python train.py --num_attention_heads=2 --norm="layernorm" --norm_eps=1e-05 --rope_theta=10000.0 --init_std_qkv=0.042 --init_std_o=0.042 --init_std_down=0.0 --max_seq_len=512 --dataset="wikipedia_en"
Each number is 500 + 25 x the weight over its row's rms, rounded and kept within 0 to 999. Layers, rows and columns count from 0. Numbers have three digits each. The size before them is the row's rms in percent of the matrix's.

# layer 6 MLP up, 512x128, rms 0.55, rows 165-206, columns 64-95
102:519423490517507522459506496490534426503480518508536483504496518478525533524559493459512555490499
099:469492489485501487519479518490485515564460505508520469497496527489460502521449492462491503510505
100:482509496524485523515522508506531502498481489513488482461518497513514550468462483499474504531564
104:513506499498462527485476483521491524473483485534540516486509492504474554519525505520524516490505
090:508469531503499512474506486535483538499478504474526496464482516456507485486510503470483498497530
102:501477520503532508478534503513537495524538477487504516531516497479470516484557483480487513498493
103:485533487498516491518481498501515499525547552510461517487511525489514499480539480527507508554485
093:494474509561526511507448482534472500497534504498486485495503481553455484482472488532500485536491
108:490467492450494480513485487490502570518496515523506516498487519427509519487455535533477477467472
100:477477517494468490506475479462527488499470484475508516525523459490507505444482513510467524513490
093:449480529462467530509481471489481528505468499514499514529495529491501509440479502474494494500493
096:520540491518495495532427477506463568455467523516521500475504471511493523488507496474536495466530
094:456507492470486515537539455521488518466523507528485510522498496502532479494473505526535526505447
104:504489488513479523495479494489496477499475511489447567498482501475472491522533531520581504522498
092:484495573532443521464488478467527511493506511478521488512484456504504534486496518475509533509482
094:506488487491528472492496534493439507459498501454482529497492505504486472471496458451521484489522
116:501513463490470485409499512465448518528549509472499499488496502463491465518525471495521506530466
107:483546508539468513538538459497527502507500471481489531523511543434518534537470468509482522492458
100:486493520479541437480520535539522493485494546483452485474486500545486505514495489497487516500547
099:517511500488447497467470526486481512478503496504479512468531536465497523485498521522482517473532
094:507478509485500496533470516554502478437518504521502488491489474536518484461533499511501512497480
090:476537518484489482498496527494488462472514521520542451461531496515495499471487465542528491539501
098:497497460489498502500539469507480518487527455473511464498497498499504562452442465483489513529478
103:527504509474508533512496497513504503530526539513520493498521475498491528495464535495521494518542
102:576498514479474475516507483484459499533510490528498484487500512491508508520488511483513468472482
103:494486475478542486524478481517530503501495508496498503506486489479497528421490535501504558453491
090:468508485526479517517535517494465528480453489537507537523470509481495501511489537499495496538482
104:476509454479477485514483496490467467536507531523526511548473481527486513519445503476513534520506
100:466520497501511511482498482500528519488456488494450525484515495451533474513529463516500505499499
103:509487499513516537504491491485516552496480508498475504545515497510480483527474503434499511514502
107:528512529471547477515486516514544515496476484466490496524519514482479511490536533507495477475520
109:484495492503526447492481486504474540560473552484445511539521489492467472465453512523473511498472
098:483519464489527531510512500512495470520469526548461508529461487515534495471528512507501501516530
097:489494502514466505542532540491515505490484491468494471529529519480485462468527503519492518490520
090:505533513472469529473481499487493520478543493548517543502506500495495490526474463524501514492472
099:498497498520502516534465504488498505476498493495497470489512461513507473498468460467456547522488
105:540553493484507508503460542506545501516460498518532471474501453510482450465485471481522523508547
102:493515503491525459512454556557517511490516485476453478510479485520524509516474483519497492479518
101:454519503461495510492500489514548536473539540474482502513507479486481537500492514499501509528457
102:478516475472471485527477486521468491474505497498524510477477509507499508516511514474481494551497
101:511482467437495532515495519518540463543501499505550530508533489491535504516513521516508461515549
106:497477519513484513488521508477468502456482525473517525497468483519474498510464520507452499480546
# layer 6 MLP down (transposed), 512x128, rms 0.555, rows 165-205, columns 64-95
090:536499513463505419495469496518514525487501473486489547493509460521485470486474520520496466492453
107:500532463494488521495462485556455465467490507508489486487478455562482507524493500509526513524514
097:517522483481484465463480488491508496484505485491467481501488523468504495559516526507506483490480
108:509511515519483480510477497474504501505517497537472462478477499487529492509543528479531502486500
085:478487491518535488535565491510513491522529495492513518466502519506516515518502485500502493507490
105:521512551497472533498473526482486547496524490475538477483530524465533531499481475503456483514491
101:476527513486527480490536518479499516522508471481493504459497486525502522515507525487478501488515
097:491525550466461487500531521505509509493522490539465485529491503506539472509493498499499527473543
120:471519488517547505478511474521508517497492554499526490468486555477541502473517468489475515502485
100:475514549504463490546510522507505507477520496458496468547487505501510510443517507489450489477513
088:519502482500528559468525492494518487464484503463479502497566510523494469536482522486519510486510
100:488500520495509477507454529520501508512485500519483483468491500456519478447516510497511490512454
094:517521458511487549468453480502466504495498464491508488491526517477515532502484477481501490469480
096:471490513506510476481509555558446506539537485473547470512524521487523528576458474480448501511518
095:526543476491478479479502503488517493484491447500496497471506479490503472515462471508498448458520
095:476514492523463528512471513509482532517534519520494510535514491510500440531495478448495479523515
114:436512511529524509506475504553474504510519494494468466508501512531552469502487499480493479530503
097:499517522472486496497489490528502533492515527513509477498517498525485458508461464556551529517507
104:568507516497489517489506542497506524481494511488511523476492499498522469512473491506479477501517
094:508469503489475536502517508512538489487491513527491514511556488516515482498490531464477542530502
098:510478506480492519518547504538525535494493553499477443509495495509523491524458487471521477526511
084:513483485477502520497467439524509485515457535523444505499525505471543505503498510463494445489500
100:482539495525507512506532480424525482468492487493480463506532477447481464480526481465529496474489
112:500451553524495501510528528485507517448523487524524455509510518489538422543499494461511498487510
103:535465512523451515521505497511506481456532520511534500511520481503523539515515439502501521518542
107:499511503494470486485478535487489540472486492519522471496542471502501495485496465468495486505484
091:497434549532517458500511497512468498486488497481474478512523492515514464490514474492470506464497
097:499508515498464514490490484539545529512509490490521508496506524459537526496514497471518501485481
102:517507446489479535487479497498477517491508473481506473513486509509473529489475519492512526479465
088:492511500463437496481488523555492483506486483448497509514532502452528467497504471490473498469451
097:520483488478527509499546522477533538467555480488488513479517504482545494492504494505522474485481
116:491499524507576419496535525475480489514508508533511506472503511511475556473479489515467498501505
100:490501502492451482485565491504491507482502531501486518503531511541494496476526476487500504526538
095:457520514512464516510460448471520487569508495543509503514519489533503510500463495527494481508512
097:484528476468508496476507509499521490490489510534507530493496526479482482530472491516488497504460
098:516483497507551525483499490454466528489468496496486517533526480458505501506436507521486515483494
109:532515494492506511504510518549510480469501528491466486514513451493475522487456537497509489518496
101:472443509530497487527506505493506500530506497529531475524527462481498525464517486504503502498463
105:501487492469547538468474463516521488533480538490475515552515505515507484483495502540528464485541
094:507490502514488508509483469464519474507526517519480510540523496521452533476513510498503500501491
104:520497541505525466524502505498511521475544481525491441539490476498479486496527487500496492505465